Each number is 128 + 24 x the weight over its row's rms, rounded and kept within 0 to 255. Layers, rows and columns count from 0. Numbers have three digits each. The size before them is the row's rms in percent of the matrix's.

# layer 5 MLP up, 384x96, rms 0.254, rows 177-249, columns 0-95
096:122099135119103106108142082127087170100139117130135148107145126130146154131106137118120089134140135125164122112094083110119125128122199084110108094145164124116110126150113135145171174130144147179092141170179133170120100108133146143089111111125120154120154136098138149151115128153150103131
092:115089147131102111131135149125125161105145147143104152112114098115097133127172120078165126096099122139164141157120135136107114132170090144136105162103174161138116128118104106104114136119140161122156125120096114149161096108165160139189117166082096112107115124164137167121129091121140110115
103:158109167153118161137143112141105155156146121110115102114139136104135136116143119178121117113129105136148114109111099139092112130133081128143154132167175098098145092139109105113111109109134130152121149136124154200137095142080083132177143145115096105122129113139062156124132149133123165136
078:139120134105160160102149119114116128143118147120149131126139134123093111151122090118127124123140115124087117138181136125149126145144124117111120175113115137096113123147104099121144091152108118103106112133098162086120170143114110102071112130106148127203185114097086155178125136097151146095
079:144115142125176098153148105090147131138118110120117078104114112135144139116129147134168096119117114154136147087120146130159133193158094133133121105101113137127107121170110111136145141117062083143142147160150117120163088144146154156136148111148138113095119160129154098157153109134145138073
110:121147136105099144096181144134128135131148189133098107135118107145143113128175122121150125150102151114106103105098101150109114157114129138126145117090123155127124105095120109134108148117135125135147171126172119181167162122140137167097090161113163144112092101145093176128099103123089130105
084:126160117100123151099154141177124139171113108112101152152124104157123117143130168135125100106137092172102128129131137134102134118068141134158106115129130137132108105099105141093134104136129091143124122108164116171155143112128121144154135138113075129117115122048103116139154171149109136181
100:130149142084139131127099163161087121111170104131125167122124149142111123100172127105109127102137158154135147119142083167147126140134099147080124148101112152069138120082101082119100090143139134130136105129130152132130130143134130158143126133084080109148143157173134120136105116171105154111
086:110092118147134120144142168125120155093139093127123152131144133098135128140151135111138138149124121212132117183133152128084163169082141134134118091104174165141097069148092101146120130116080132134112095105152125153124123104153136112145133127159138153136097132153127118109158136115133135103
082:128109122105108125134138166083126103168139120114098128101150141164100091143169132159180127118076154106139119098108137109143127156152107127162123140097102139106131129095093133098179134093119110109176144166088121111160166128124108145116106136133124135125127111139111116170173096105141151134
093:127088113123117133141147160126138139167147118108122096109122118157165098148137111109122173059082099126123165128182146115116151103112155097140117115102141131114123095122129114123186146092166154114099132124097170145153151135139140075115120128111129130177157110092110125122120141116134107143
078:121141147095108128109132114097085133132142159089138136156136110190116111126167144100126119129159128166135131098133126130153155119138184109090143121123153142137140127108118115120119113124097113167076088157169132132108109091144108164149148121141146130093158116094108089162125144167088136087
112:155104122142138152148106125097110102139160126080147122139132122084165154106147140116125141188115114121181123119128086117114127119143138125080133096106127128087117136122122129107145138153149174155111090108152118112183115132155108139131137119074154082130139103154165121166125158101140103104
094:126140121132109126163126129108097144139122147187130127138136105073128106097108049125132137171142151159083129111109127101110087155119151116095147115167111134155150176155151153109069128130149137110119107135159163142150118109128096136142097106150127116130137147165142112111108097107115123115
087:158153112145132142161129126128115108130144094116122119104106116092130098122120128156181097140128106100142110174166110133144123145104091133101145130168105163116096135119132132126105151104186133130089114117164188096110109129112148126155113093142128119161149093154168183133135105130154110096
117:140131154141123086125093120123142118159140101127107118122141068089154123141104131169124147091115118092126130145155173138143135110134106158152167142098113151182091124150116166139144126110171083126124101122148124152122147180121102097090111144100179100141129158150101135144114151139115137144
096:161106106125131129113144131144132130125129109080168135123163101091117151154107141104139124122116106121155139104121082091147133109113172125126098130129207142133140114141128095130113114157150121133115131164142133144128118101160105132127111165119119083144140149173105174122050130167168123138
092:136094115144161111097128126143134119131147101127158133129079120130165125116129144143106134096137157118143110117158081072065137129104132141106116175150142094106098151118127155127129132179134109105158102126148123127165165117096158133122121091108099170159158136154160087161109134154123107135
096:097153109099199120124104139133114109110061175155149116108132127118176125117134133121137142173107146124144132125143153155076157135131136166127095099096125135115091113136142170099136121176154144115112141109137153156124137104158128113106148127131104100115092131153132147140076134111103112103
098:124134129113119098153121161108135130137092103072174081128117072117135129140136089132115164148110138134139158108125157117131181117089165105153132134123112142145170113148179147121121137139123118107110160131170171137123160132152156066100125127144125122116150122091095104149139118139108141096
116:153132149102167105131117133114084143147102166118171170158114135126151126116095173129098117134109145131108144115073146123157132131118145085176142184118130114084115123129126156125119135117130096118096163148136113120110063112171148121147146110119118155109087150157099102121142156107148136130
117:139143128137088152169110170131110154132158108154099129122128135120119131118124105152160113117145118158104133132110155125117108126141127164108090083089140144053108170146118147104108131108173117166107128101147151122101115141097092111178116113140153111145160131152138114133133072113110158166
111:129136140115157073154166088115143176154142183138130142121120104113157126095108110105158121153100107146133113104161190149130147152100113134147139129144118116100129098143160135111082138145107110129120108139098137116098157142116132127135161133099087109068123138124107158147101152127162123088
096:090149109117116123154106103144148117086101120154138124142125126127175159086125101128154129122153132112175148127132116117125104100134124189145157075132105142138149140119098109127114118171123102099157180146156093150140152105102087132153141138129116163167129096088100125113092098143151108114
084:143135157129109145146144118117068129146159153126176088120092144140162081121097142121117147114198135169122116132166134137104087122119121142158142165130147137172085146091153123115123112089092126107146105123122140146172141108118129143109158117103133119126181104121102111112151131122151119119
123:126134104155118136144182131100133108146172123173134158107120087129153115104152171124124162106129125111126118073088168113098096124132187165135159129134142109124141114096144121128139112137097137102100117155138144163130132141105110132141092147097124147143135078133149094126119055118124135123
116:127119098150118178119151072138078137113125139139104140159156138134124142154137098136146115160136154106165141144122117133107062131099114154110133105149147158095103075124139125094139142165144151145138132122099103158137125113109148137152126186145107107128102091139107113095076165118107126137
104:126111119124103098125155116108132143131114089138124121137116090145163090093124147080141110110127157133118130074112178124120121128116147138124146101127110134158152128090144132151092158113102146111116148160153165142143114137113130103168095172141112087157128156160149146111108100101177195120
099:144109117116074093118125131135123184145122096138123123113138095117174122125125137117132114114140135108124147122113087113130119135126151093126134110109124106173105122133173155133132136137168148089126177159134104091121161150115121155081113103141148090143138145152113063187127137141089109167
100:120096111136181169091183117135092146130129146149076151115094159088149129108151078124115076110150153131143116111130093143118126104112113165151110086144135141093143142137133119108116118123181133166113108123141172132137135131155120137131140125171117124161126135147140130094140118146076142104
103:142113151112100161137137056104105114131122138102145135102153106185139169150087146172156131122134139108111129130083142156157123128086147120115137110141158117103090129158088121118131137096168125123124153129144151132129128094126151154170135136123150129112071149134085123137150134102085097128
107:153128153132097122126103140098132087167113135114142166094120115082136115102103116113130111159123107163119182114169175132136130117118138140153101116162139110122159106175164160137147130085108122096115142161148127105124147115079120118135149094165124124093140090144113093131184139133137117100
117:156129079106139078105134116130134129156086114153125155110083097109136147146134136108137111109163129104161173115156168098115108102116177129148122147113113120130100126167113121115155116128157114144151138167109136131083143118150096129136106125112134104120164206160130086136102110122103130115
114:128128115160170156118113133076149086155154139131124142069127142124141163111096100170150162126089113133119147123124126148121122121136163114128077120125142085127132086151130138129183152120145146117134084156134120114112153165076143165113096125107128091142127131105148161144107137099163113114
091:131142104117100135067111143145163120111111129148117167136101116129091163132101163162140130176127118138097082142129161142086097147146158140120115145167155112108082102112138115096095151132165113157108119103157156104131131174132088129109154117103144121085134142151157136111102124114115150150
112:137114090118140156130168142118114100117112093135093132089139103112126102104115081127107170125103096111217115140135192100093152162144141131148096114108174137114180111138147141127157132156113135138135113150148144133141156134112113144129121102122154129132105107161100122095138118129104120152
101:125138129152132153147111147077135138115125169173120082118126082133121155117088107137180112106116152101157147098163134122138115161139111151141138137108124141110147140132104148175118143124117094108152152138096112140147127116146079120125139129116160167156117089092064101159102165111121105121
086:150141153120146098131131100076126126143111157121132090134071126169116095128131153135125148172122152155160134104153130101112133130084103162129127113153113117133100147123077137108165173126150160134156150124157114116144115115164147088146111095118133166106129161157141109088179127152100126110
127:171127151132150152181116179135156119134143137133088106093071138151168125082140109162143128099087162129138105128157126120137121130076106155116129105150124133140143133132113121133131105141100097125149094179114170118125144115108082109111131162112107123136135116157160099090107103165142132123
099:129097152110124152075136128100091122110162129121147156120171151099110100142174148146161121148116115120121173183105106114134069135125153132113170100116150149119128112134106136131132139116110136117088122142135100077107122142104138102172118111175131098140104114140102158143117121162182131128
090:120103100123110123146132141149154118120173091092133116120191133084121138110151110130172132100121112096076162127123061131163120114100110127138140138085119144114102158086119131169140134129104112116114159115170152161134152147107111115143095148151124176146139102139127093155150121145134133147
084:107142063086115149121176142103129148145151065176077130116116143138085100154135124152099105162144131125119107133108158110104130089104126119108155119120118161150114147153134128178123130120160124116085094095133142137113071154145112135127160137112145157112140137137149109125117157134137121151
094:118116093118086110100127145117155074154128147122150135144113146078093123147142132109097136152164123143122136126171073113155115106119162134097167137099134135136130117151123087104160129115130139195098131125145137151125129096140106125145120147149143087164109114146095136147096137138143059137
090:143099177097162174135160141083100145151132157152116065125099137122179141132099111132114155087176098130155118110131089122136145114133107135141136149148130122133117154098106145149103174152128119115109158101137125146134112118138112113124108091131121116162135148152136074090130096105157131160
090:152099150133081121084159126119149150138112136103109107117108093130144115148136107148126148140136141135171135091129117120125140158127111157077126131146195137130142144134135153115141131132131136139120160112109147139149130132053095117088102132131101114195196109176118111142140110119127110118
100:134112149158131135162123189142113104155157128079134135161106088117149114110105166129060114148076065152172128119161107132138102151129161103132104110109154146114131174159137170161125111135147129126124126117115118120142096149114123117120143138120136152076163110130143119114131147131105129133
123:150104141145146137142120121147121099142118134070125114095103100152204147139084139117110165149120137144120150135138109103079075155119131096124138137170124133148081134142121145145144127093174143174113127112111124177162126098145152107104114173118130136149121138159148128130118119094147149118
094:113145094117122112119134099146115139086149134134096145095168136118108138142122152094125108162119188173149122133105131066124130143128121140154119123118148193117111112128162106142071106167126124167107129153141112101137120165133160104141122129156093123111117163148067147135114125157129133154
074:142130163115110100113139158118130145156142153128122147123134147136086103093183106088129086158136174134072128101127165112136137136118101141086106155090131126152146137140144123108118141128130136188138122137111131169125107097140113118131106144086160127081140106106096126155132123165174131170
094:177114140108105108103147157163100121188162093125136119106095109119145126122116135122111119112143154111124138154092151149142152118125109141163142155134091159175117106085086126135107145096208116135127120097111128125105099139138088137154109141103159128133151156133133124096154138149171131141
086:098140138149109103141119156147090190138137149119080139160135130101157160110151107118108110182122128133109152115123109110142107142085106135127136137152093139165173149141139097149122137111084112166138152105145123129131159146119157098165140111167124085131101113078142134149114099120168095139
094:125160081092117134116110114128141164129125170089073122184105147084140164123135166127113115186137122144100153148117120138161113155127131142128153137122102125092129136136149125123154129160112128165100114115122144137132146112108125148127127112201083106115101108093122108079113154120137135106
106:161130111109117147103153136122121134130135109126132125148082172171112128157105156162124161145091098102139153119132150124133153135124164076134131126111133080167150114152095119112174092152098118145087095132139141116112128183113171081119119093128105135102105159107136139149144160141115161113
090:162116134178088131137092089107129117100133119129133091105135073129145123138086113136126173090141151130115074121150192129142156129133119156113107170139131151090136147146132134112124095123118108138132080143134113144134158142122096133127086132115085134161122149127131166168135156128107113166
108:107136137106093175142143126109122124122112114100144162135182083124157082121136083147156094087124191123139157105103123157144123120104127098097102102135101151172151067137153126104101120092111127150125132158167111111096144137129126131122133165135165121133138145155117122125161104125131142131
071:141122083095146109178117126130134135111125149142099123165131172194138123168143110147116099156142179116113126108100089113139101093138122136116120174120134148126148175111143093110126104126154095122142074119108122139114141152102138111130144137137113112194106125128079132164136126124118136095
082:123152102106146157155128128091142091115129182146162115159123103132162108179085150140175123088137132131131111106146139082117116144157104134161078141129114129100121130128107127146126147139127130100129164148175129136128099139135119131159140114084129103139161080114079116132090123105131101088
091:138130148125119113150131126145085134139148138080104119107180077057148117123117116127118132141116123153121140115093120080106159136109136146138156122105153142151126109157122121112088138139159134115128150085137135132138139121146131162125112178141087123137152145106110142174041156149142129125
090:130103128087148131156142169150153145161114118097107106138118153124130119106109128119126103133104122115164156132089121096128159119102154142133103100089135139079113126150108139130187151145085100125152100176127114155114123174103105140143131110135117163133127122106124072147131125110157089193
103:139140104115131157124112092133084124117130124154106182132132116112115133091111121154112109125132165147157097158082145126152134142111122140156133103153138182103144124129123114111091138121172125136115098153100096123107089148151133181095116162107100146133091111171105147116118193139140134088
093:186135096131149143105151160101111145098160160130129120104153100112151137114125102139115099161163092109147082093080156087120134107129130112129115134107109129143139087184115134124127125151164091144160130149136136094102129125139184132172150139144124172108100089143123115137119126145101125141
128:134138110124106111140126115125140152122129076122112160063104122127143160111127138135146124127137160115119127108127146110110148117117114146079141089085113125121153132073156143109122169198111188155108152133136132166180132107111094125163123143154152098130130136165127102096107131104116154116
108:145083128113113141134146178148156132130125090090131146129119093086164091149084083130141118115139126145125135125106146146135113122123141136139123067136107127118186142127126148125101124136096172164098142124140088137159100153167110150172122151124154092129138159167125128158115100138111089149
120:190105130107157139100132088134094106094114121106118106120145161096121128123105132171124134123130111137143164144147122116114136136119169138084128097160146145116094078130092126112174120113119113158130131119154137175081141099146151088132137083158160136174141149138090125130147109141161134106
094:169124116142080131106184111162130140102153094150101100126145107131133087091133136128105117165117111131128135133123091156141130099110138130138152124148131128139154141110150115138061170084139106139146118120135115098197192142139101130111096157182106130132112128137113133144112135102137136129
092:118126119119156141144137165147138187131120131155102126142134107100156102071140109119098084141114082132115125166147142125111155120133133162145180148107151155079131136137099093091105163119152128125128123138077148147127112099068148113139142119164145143175090129116112135153132126139108111113
094:121153185143089161133115174101104127131123113097136137079081135110144133135140109136138156092127109143072132093143127156163132136120110141138137161147133118120146126131081114144137170139121160164146146123101136148184103160123122138095109123114141077096108134135107122117122100119186146106
083:078141132111124134120114188107149125109114146121141139117093162145108131112152088156164124069118151163100147130127093128122161177148142147147104104123150139123139140103123098116122116122116127106116139140124131119122111146142139101090130136103057123108163154155203099157135133150142127155
099:152107107110087138176143121145122137103155115162096095131106139090121094131153136120138146135149098132116125141089099129140133107125143087096109159152120106140104140153129151150128155109165096148075114106146121144105150080115106160137128134115127099124144139151168103140199132184151144149
084:138077093157154116127130155134152158103140119142133122117103136096123107142133157134124162105105126113083114134162183136121090110101139150160096123149146139096145165110113112138053106125119082162142170112120124099139162166124164145136125159139151121140092125106114124093116161117142152108
120:114156081147129145077182128155105113145108108118137142116121104096128127134152102161126107120099156148114164159106107136133094103097177114107122128151120143111105116139112108095137095064128148167117104160119184149114146135152132132174137138120157132130123200137127120131148122120118144137
083:112157134176126100145106122116120102116135119106131126141115113114148117140125082132099065168135111182101105130117146125117086164110144148150142151163120179164120113122143130099121110147129162149149121119106171138106112132164115090129176140143069118119159165137132162134109119112141096099
137:118159085149098117141128078134152094125166107103094185129139124128144129127125139138125117111134162120159120105117093095126099144136136106118189111090073161126167128106120168125118135177116129148145159116149158166172144145104096109128103102149116114157120103128128142160135108135143133100
# layer 5 MLP down (transposed), 384x96, rms 0.314, rows 177-248, columns 0-95
106:090123153132133148138096183127141115139131138138101133131138129127171078112134180141121175123161126150102114103169122122152098111136112101135159143103122086144088172103161113128140093172121112150115130100091147093151143158104094122131149125139147116126136100115110124142108163078110144166
083:087124103123147112117150103140123136139088163109102153120122149158158103101137167108094131124141133155111093152147138122141086178121136112100131114084122173107110109102122140155119175133152134108136078183158147112112173119112141149125087151116150126094109138140129151088113146173120142137
119:121118119108109141129095162119131169187132132107139115118064077144112089135124146128106136124131138117184117142129123138123114150110171107122136163142120113132129137131120104094106178141156124136130087095139101155142138117136093145161110156111125132173074125162082155147122167112159125112
081:122156153150104091169119140147187110101141151176141089147133096127164158165116125073086146125107119093134142113139157153118143126088133165116130105134134127111144139124107131117118128172086136104110147135145160118118127096147130160122108114125118096123087156080163119083143111107127150118
080:108109098137140127088148042179131125108114134121139144142132137120132157156136082119118108130108123103089176149112106131136135152128132128096117083164141095160129117155128130120149135115100119091084119106140135130101135098154148140130112184146147149099138136146165165127121123172168113147
114:127107130119113177136151140157182143134112109107123123143089170201104121120111145125109116123121128157112132100146113154073181133133155139134138102092171093122061158140109117115138122096122153105108149136129126111123120099139117105154149101154136142105146161147152100133122141093111103140
084:132088150157097142145137124150183105123171100127120152179177106080100108093134106100114116153094141113167140124163116130079109096088161094132126117135117135141123127139151131134131138164147136138124120156161130108133111137107165129110149141139128119088170132165151142128079116127114094108
108:115124165146152140119155141115142113078092150150115121133104102142145129124142085116139106103115116074110117145095143180143140152127117161112071110116106111135106142163154102133158169161128145099139111130118181081165173122163137124150138105119098133164126100096118093134107140144135132144
091:132149070130130119160121081135115096139094113104121111091192130097149117126147121177140129128116122128189122159112086145119097137172136119121151166124177110160151127128159160107133112090120117112126139113171127106095136093142129099110125148119130132124168123171131121099116135161114111114
086:101121098167123139154160094180150088132163129135112185140161103071134155158126124095100103115137115098130099158135084139137102087105156155108097109159133151127131133119121135150113146119162122129112129127155137142067092100143122130127133153146131127128132120149168140117078162109119122125
088:143138165163104120131104103133174108104090125170124121133177101106118137110117173102151090148102151120094118127140146128110077144148129118142118148149105139120154171125131128155125117144122110148143093105156100135128132145134153096085060114135109152132114126107143136154136074159134181113
075:135148099126144129164142102172137111146130134138110175138147080102142063108134130124135133142141159137120099116142169100148105160096099146150114141102106104151100132123130104137189109137172151144134106118119173101105111123145120154108108123142175167082077123116130116112098101137130140137
111:116103116147145141094127108131143092122117121125150152139115160164124175108097113112130125158124111114121119110117109159104137120147075109144128109146071116094110127143095135180124175127143157166159120134132153174174126142140146128115104092133077176134107106163109130123155144075150121121
089:147167096132112114137160118101155100109146136147132148150134098114139130150100129105153131159146134130134113170165137120142111131079119099153093127123113162145084097143102126150151177111117112128113154118125146115158124116142101114134180165118150143110075068096134126144144157075097133096
102:117129163101139122125160118115163116133114111061126127120126092136121155152123097141136142105154122151133128125160162111160093126107135122175087060115112137110122132141127121173147106128118120142122123194136100182123137139112090131143098119093151169098117158170106084129140125121132122139
111:073143139083124100104131092107159121133106116132118107109148087107161117149104121118150120098139130121101162139152147143137151147124074161162149125150118137195131146161152134133140164111169132104138120123123096155110150121123145131098107153095184077126156128126099109123113150147114091126
108:106141139073127125135093143144125135161112127126133103107180157163115121121158139152130112152130109108122077159102160131188156145154074115139171073102142109104115122115087125111145128132092130073126152142110124131132129111106127142130118141146138164135123092106138159144164102142142124168
091:100153136108132128136118171127149126099106127096107116097094159133116135143158140121159109139131101085115123136121123097108121102168083122140205118136147143178120109146120152141153099178144161136117131148106076114117168144130124134109134106177139125092148100122126119155123076150149117149
089:104077161119121117153160111180128134160180116164059143138126120116137079133133157129163145128143149155122126088110136095149111121113111101120078140093123162160142126112082121154134111101124114118135116134140114104150139103138139115145102151135149134169148114104125127173114101155094157109
102:126148079110119157136117168163140140117145164135144129147108117159151129118121142118118107151128154097112117189148097168104102107104198101083140135128136125142113118100120188127098143123111138083119131120171112108099134120161075119117102141129132114115100119133103174130105157117132153129
119:118118135110134095113127147138120123135110145103112159121039125098113138135149108156147150158175118116132143139140165120143149126113126140145084107076111120111125059149167128121111192185118160169118111123126130152108115095150139127155127110125163120133092151112127136144118122122138138106
108:153159152110076144111137169135135130129150100069141141134098107115143130158132110120131124160082128133132095119103127164172131159089125112126100130112117094121123132131135135118104139172110116135147133101144141127154154189063121134153110132114115106167074136153121130108140140110175170124
120:139137128123125114143156088091130156129099101095146129128114111129161139120138134138099174072111116145107159117109209127088105151110125127120120114108115113128113170136157146118128135092189105094129137088133146136172166158111143133133127100095156118138119129136138122157173100105107155121
097:160076123106164148142147099120155126161144128113158106116099135140099101143119114111125145093129135111165116096085129100151113149116127135138094116135125112160123158138093151102120083129156166129090106155147093172105074118125106156130107173118138137145168119179131126087140143150147145145
083:116139091075133124121106106132139136142133131133144154152099131096119189137123135111155140124147128114127142114116141095166113132122108093127151188147143114144152146136106148164120079162128118099114105142153125105066124108167193131086152136128138169091124127138127140135127088126078109121
116:120092092106058129159139184129121124134155114146140126117114113134083120131109107137151098142137129148128125120112126141121093113084158105129074124139116092101107140139144142167165153091152113114119156109102146137141163123107145164176117139089184114132125143166119150161151136117113142152
113:146120135097130162110136141118120114129125132127159135135147121121143118130114112086152132112147133107142107098140157161100103137142142108086110154066137105168091144116088089161091177147125128116143118101125162117159140129143122118133112183131109160136101166176107082139171113135170093110
108:098135142131104129124134122141118144164160168102132135100123122144116130100169158102111102155098086125099119084121116137110132150124121083114120101148118096107127174114161134092130163125145139129117160118098107095169098118140135186137170128130176122146108119115124170121142178114162159089
095:085113135131139159158092131134116071133127135093137133160195131104117106134122146174147160133115119096129139116115100132147093088170090175123133121133130147117129165108115172141145169111128154132121088109111080096127124147094125137111089144131117138110178124155152127132121115107150120158
096:105120131111093108140112137103105135162178129103084134118134123120143123130160127133114118142146152132132055150108110116136124151123106080136112151121180145123079130144146111125116122131142119132097104131136059148185152141109140128135113145104174109118133097104171158128155187135134110143
107:071121112119109118168157120129141118138126166117117146120142065163159148157107111137120133112132130167111140160089134134125143094115168109132107148140143153139131144143087114132153128137121140136138139118120132114126152053169119104094140161112108110123137093143170060137110094155119162138
100:174071118129138138104162115155165139108144111132123085152104089123128134112085130112113145148141112145095149112141120092110154103104151110152142084133113154106112133164070112182120146118149145142118129131140164174118099124147115092118118160111154143094123133161173151106110141150104133144
135:108152169147129099137101171157153168142147099108134112118155142122130154132118128134136138155120095119093132074102120114122133104138090137187149137147150133118134152097150119112115140152077121129138103102138169087143139153127097151141130159118080145098141137124079138138162071118135088144
112:124126122128160098119116096165076145101140160108123116126113149150142111091154128118169148098135110149136095123171109115127159139111120111136081135144122097165134124126142160134145172095113092120108096125148070109162145112099141142142168104091194120110161132101124156155136139134128100128
097:131105136159173111117128123149151116111106089137177122130123178146104106135132115095144116125156129134109128152167149101117163114101095133143135110068115154139123121124164150149163126156141122112140117120132142167082081088106161095109160125169145097145143073093123129108140105125116150147
114:070132123104165121072096119141117109117109125106107141106149137124157154136137182100126132108121155165137152175179084157169146104121150129093105132155137166136110095128135116132112131146125110123110081148157116140114104143170127096120127177119099091144127159123118110121100148128150108132
086:128157151145165128158130123144170121166138102105123145140119151113148139115112121158188125116116087190179132103112081102126147107096076100139103127115110155127133121175089123142135123121110135156112099114148120124124105127129126154175106141106108120099162093162117137102144094106154123116
084:081142132109128137104120129129127109158160116160090109099220138164103134130146139109102114109140132113122108161110103140158112148134130118114127140099135139125091132103177136123135114143135128112135138120113128103160176163100088157111116150113160128125124078101172128120110128126183121174
130:119142161100145104128139104170152135084105153148124116119139106132149089104130110119108133155157086134146132163137109102137149138151173166150132138103123180148190130103120143137124138154163087177138127111143093126125104105133085066097130127118098142113127143127121114160127100156106100120
107:094184099122169126142167100142156143127115136118085115148118104120179128117098114152103147107150154120078105099146134129106132124141106145143109141104113084160133105076141156137111114133171110113146118093103173144124150112148151137116120116079150152145180131111147136132167127117133098112
092:172115143155073137139156152125124174119150144124155134143084111135164158129150146107076112145104149176118118115115142132094124135104155117119162131156108096133128102136138098120118136141119124157089136091122161141148097128151167119143135127133103057129086119159137143083107153155112116105
084:175110162158096090167092147111109138112149174171125108139190109118150146122096098102116093111133110114147148109105137116118114138091128114136135138138135121153154163125137117128117117079078095132141164136152110121172126108118142141111140121128120109186119123121134136160174099163117116105
089:135127166166144109080151131151110159148122109148119097095104176133135154132093125085145124124131117123098148115119136148134128170148100134131137107172126103132148149116142119119123127208160098065085136093109129123119137123164134147127153119123107141109095127163116084107168102131133122145
082:130115081144106119148064129113156112125129109154103142169139111080140148133132124140088098158110125116122139123129151137106127105123185123109144177146118122146169130135153109107130122124132142136151133120153144086132155148110135128120117118171084202069157107135138167114111132103143141104
090:122133106149086084087132144174149128121161128135149092140097125149111131149101094148057098149092156115117098164135126125136111094135133134112120109119118155190096147100163139096130119126128138150135123131128126158125135094178146102148166088159098151122122131127166159153115137141145137135
084:121135145174139128116097162156108122149165120093112160139145106065113113174093130142119160132106097134142107099149128124147134147171126140133146153075118123099156129129169150142122114141138116154106062130115127141126111151155088109114181151123143121082100124122168114103140143119104125108
132:102145156100122129142166148148147141110124109194161140086156129148104173142136111150119149077103133133114094085114165123178127124089146140067114092111135132148145172089133122137119109159123117098125149115107154140110159129091120098112106130125127157135163117096131108143126150138113125150
096:121130156114144126132111177138093141141088134085159159117133149144097094104110124128146119169093124107134165113134112139129123096148128108085171144211115156123142124152100095110123140140160126129127082155157142128131128165091109138119097141126144150109124160101159141123140126079105103109
083:110177079130164142133100111152162120121120153159159175108113151102134151153084145154144080151126102101104129162108084147131092106092143137143138082175123108124122080138115123101132119142135119114095137106157150114144150162137117113121152158108122153140129098138122126180134128119139095148
089:126092113097150099103110086104152108149101155113121120070150096096124123124118149131166144120140114081134112117127125116134176168115126128095148144117183104154102144147148107119145113147133161128145121116116159155140110130108152146116131156147190120126132131113123146164084176110080138096
084:111143123086147143135127118112089124147137105107119129148148153084097141128146120129170154097125139155119089118101109132119131102151111125148124152146088131196144104141127088122159093117120145142081116131129126120093129146131139128163145134168126157110199163106117139100126087119159108183
085:131144159099117113129131138145125158139112100089053097119175152132148127146125089114148112098165146122185091125115129105161122143141110139196119151127129161130144152129131140133130100091140115133152126137122084095141173116089105112112169128131128150091163111104147125152129109104123114147
098:125129097111143160101126083149190127135146110152115117086124140144114113103142151091132132135149153158146096133121151144134119115133108155092106114108155147104136107156161171115125114121115150146152157134135059132139160114086096128160095157130138136133147063111107138137121083127148112167
092:097134136111150120113117092142122122178176097131152149107175181136127113172142139134143093105127125143128157123120120107126095140087138159098107130110111068068148115130143116087134120161092095143177155133127139135115133133122164148110138125124139129128115105108146099094168121160139160115
097:141150157126155130108117129187118119141136107154091122137150181114146149135128109084131143110147121143143137125125108129107089104120118147094111147147163100132118146101131130117092123086123085129165122178142130160143167147122063139103148156142102101103154098123163147116121063104150125130
075:126114116177103163123104114125139121119148085124132156123108146077108094077110150141127115160101122154117088143159117138139085150114153088161157120133115133146172102127092168138106137138124126141125134163180143117150146138109132123131103127145135160064165123139164124124092099155114099126
080:171101103127113117090109177129129148116130113113136121099142124115128165088123138142101124141125126150131138149096136160138125111098159147102155101111152117124127108134158108178148120093152129086128082129155084102169146101133137115107149144176109108098122134118193155153148076138127163119
088:150136102135118168105157119110139103131145173138092182115200134116079128147119088109143165130112126138157095118081119127141126103150138111120096150137113109133141154163134130112106093160144140125112091141128112086098189129119132119127129114128124139115181154126132160147142127095109112092
089:098136134123087078113159107105161103117155107154144115122185098111133150195147138125108112136115093085143172152110123121095117089119121143104147157153133108145161123106117111138111129122148121138109139052110106118137132098163170143093132156123129127146147165129160144142129106130142123135
107:094133121121125129136166133122094145143126144124159144122132145151136130145077110103185096153178143082079156106162133111107091121166139130124115134128155110163097076114105139142121163140096154117117142091136143131102159152113138085127124118154130140116167119101115134136128064137150120157
106:157122167172130102148128138089114176108136119107138118120093118103131129142120109103160135114122104152149144177158126132101143123082137134131122162140127191104120117169118124140118127087133144154117135097149133148157114116148102124138096130119124060108101122111111162145148151129115162056
135:117086116162111075126133168099135129093177133103159146112128082123096131122096120103114126121140135191135109136134178169150080129116126160113152146075117155144100134113180133116119105129121104138150133166122106105138159117136119183139130131145133128140138094108111138120123115118176123135
102:084131171126120143122101138100094120141124104117125160155181113156123148154096128094175107149137157127147109168124122190108139136113143181122113105092115129102069116174133081118112105103153143146154113110140155158131122147140124113116143137135113128106158117121119138126105109069106128126
110:148165129151125120094125139139134121161126190168130124114165118098134134133136122118153127134144134075093094135118152163116137143193138131159132109076123101123113167124110105125093117125108156124152142110135155129135138170135095124081071102124098138140131165121099122125134129159089085116
105:173090138156132133090153093126138123119149152117132121090145129158156113127130145146099115140107055156120122132158163163143147139115153135098116136166100099075165133130179118126124145102099096125136130108153097095155148132116128154137153104181131091078128115108117142145132106128115118112
098:146136128190072104116133117122124136125161119138121115140119161136150136159116129175120155159132141149139146090130144119137099149081093114087112105132103140123132127124133142171144106123085117166143130112129149118146121161188073158127110097096124099087126118132146094105153145111112176145
100:124154156173126125142130141100154148114148125132112147118131105142139102122116092106103139108137131159151120120146142107103083169138111141139071147133114164137131144161130126103095162079097125111123098139176154125147123102135150115124138152095106174104156100148081114140167089145161075113
075:142136137123144116108140135176126131136128165139155162140135125142159172125132142090126084191149121140116170122136151128099108133072125158094165139132104115131115134126083127120107112138125104158142139122110089127117122118119134169084145097139159111098088142100075175108130136129108162088
105:089106147145078126141170195103128126130080131104131167139097101112154119159138145124109118144119112117138119126150151139121169137088134125145102117104144126091091141127118129114149169141129144142136121081078130100099153182149133114154149147099122119158101140122135105134118172130120169094
076:151142103128158147125097093122123129166089139132116196144131162127103094115119114151148145114193105106125114141110129143141148102136113108162133144108122110127140116149053106117116138080143160105139119119128156088111132160099125105151128161158149163082130103103112145114132150135166112120
130:117145121131134120136072109095087112147143142086151111126139098114164132149152138114142124134092116127164127131096150129128137113176161157114177145147115154148154137128120130121125097089096084167115100126158133148148085168107094146137123124126128172131131158139149139127143145100070076106
081:121155142150116146135124125101131108095088158116108091109158124144125090119145115145121115164154104142084152160096151156134101154087076137129150136154146177146101128118088111103161131112142162067132155110124115126109155141154107111102123128140102107151158139160143103092174128151153127139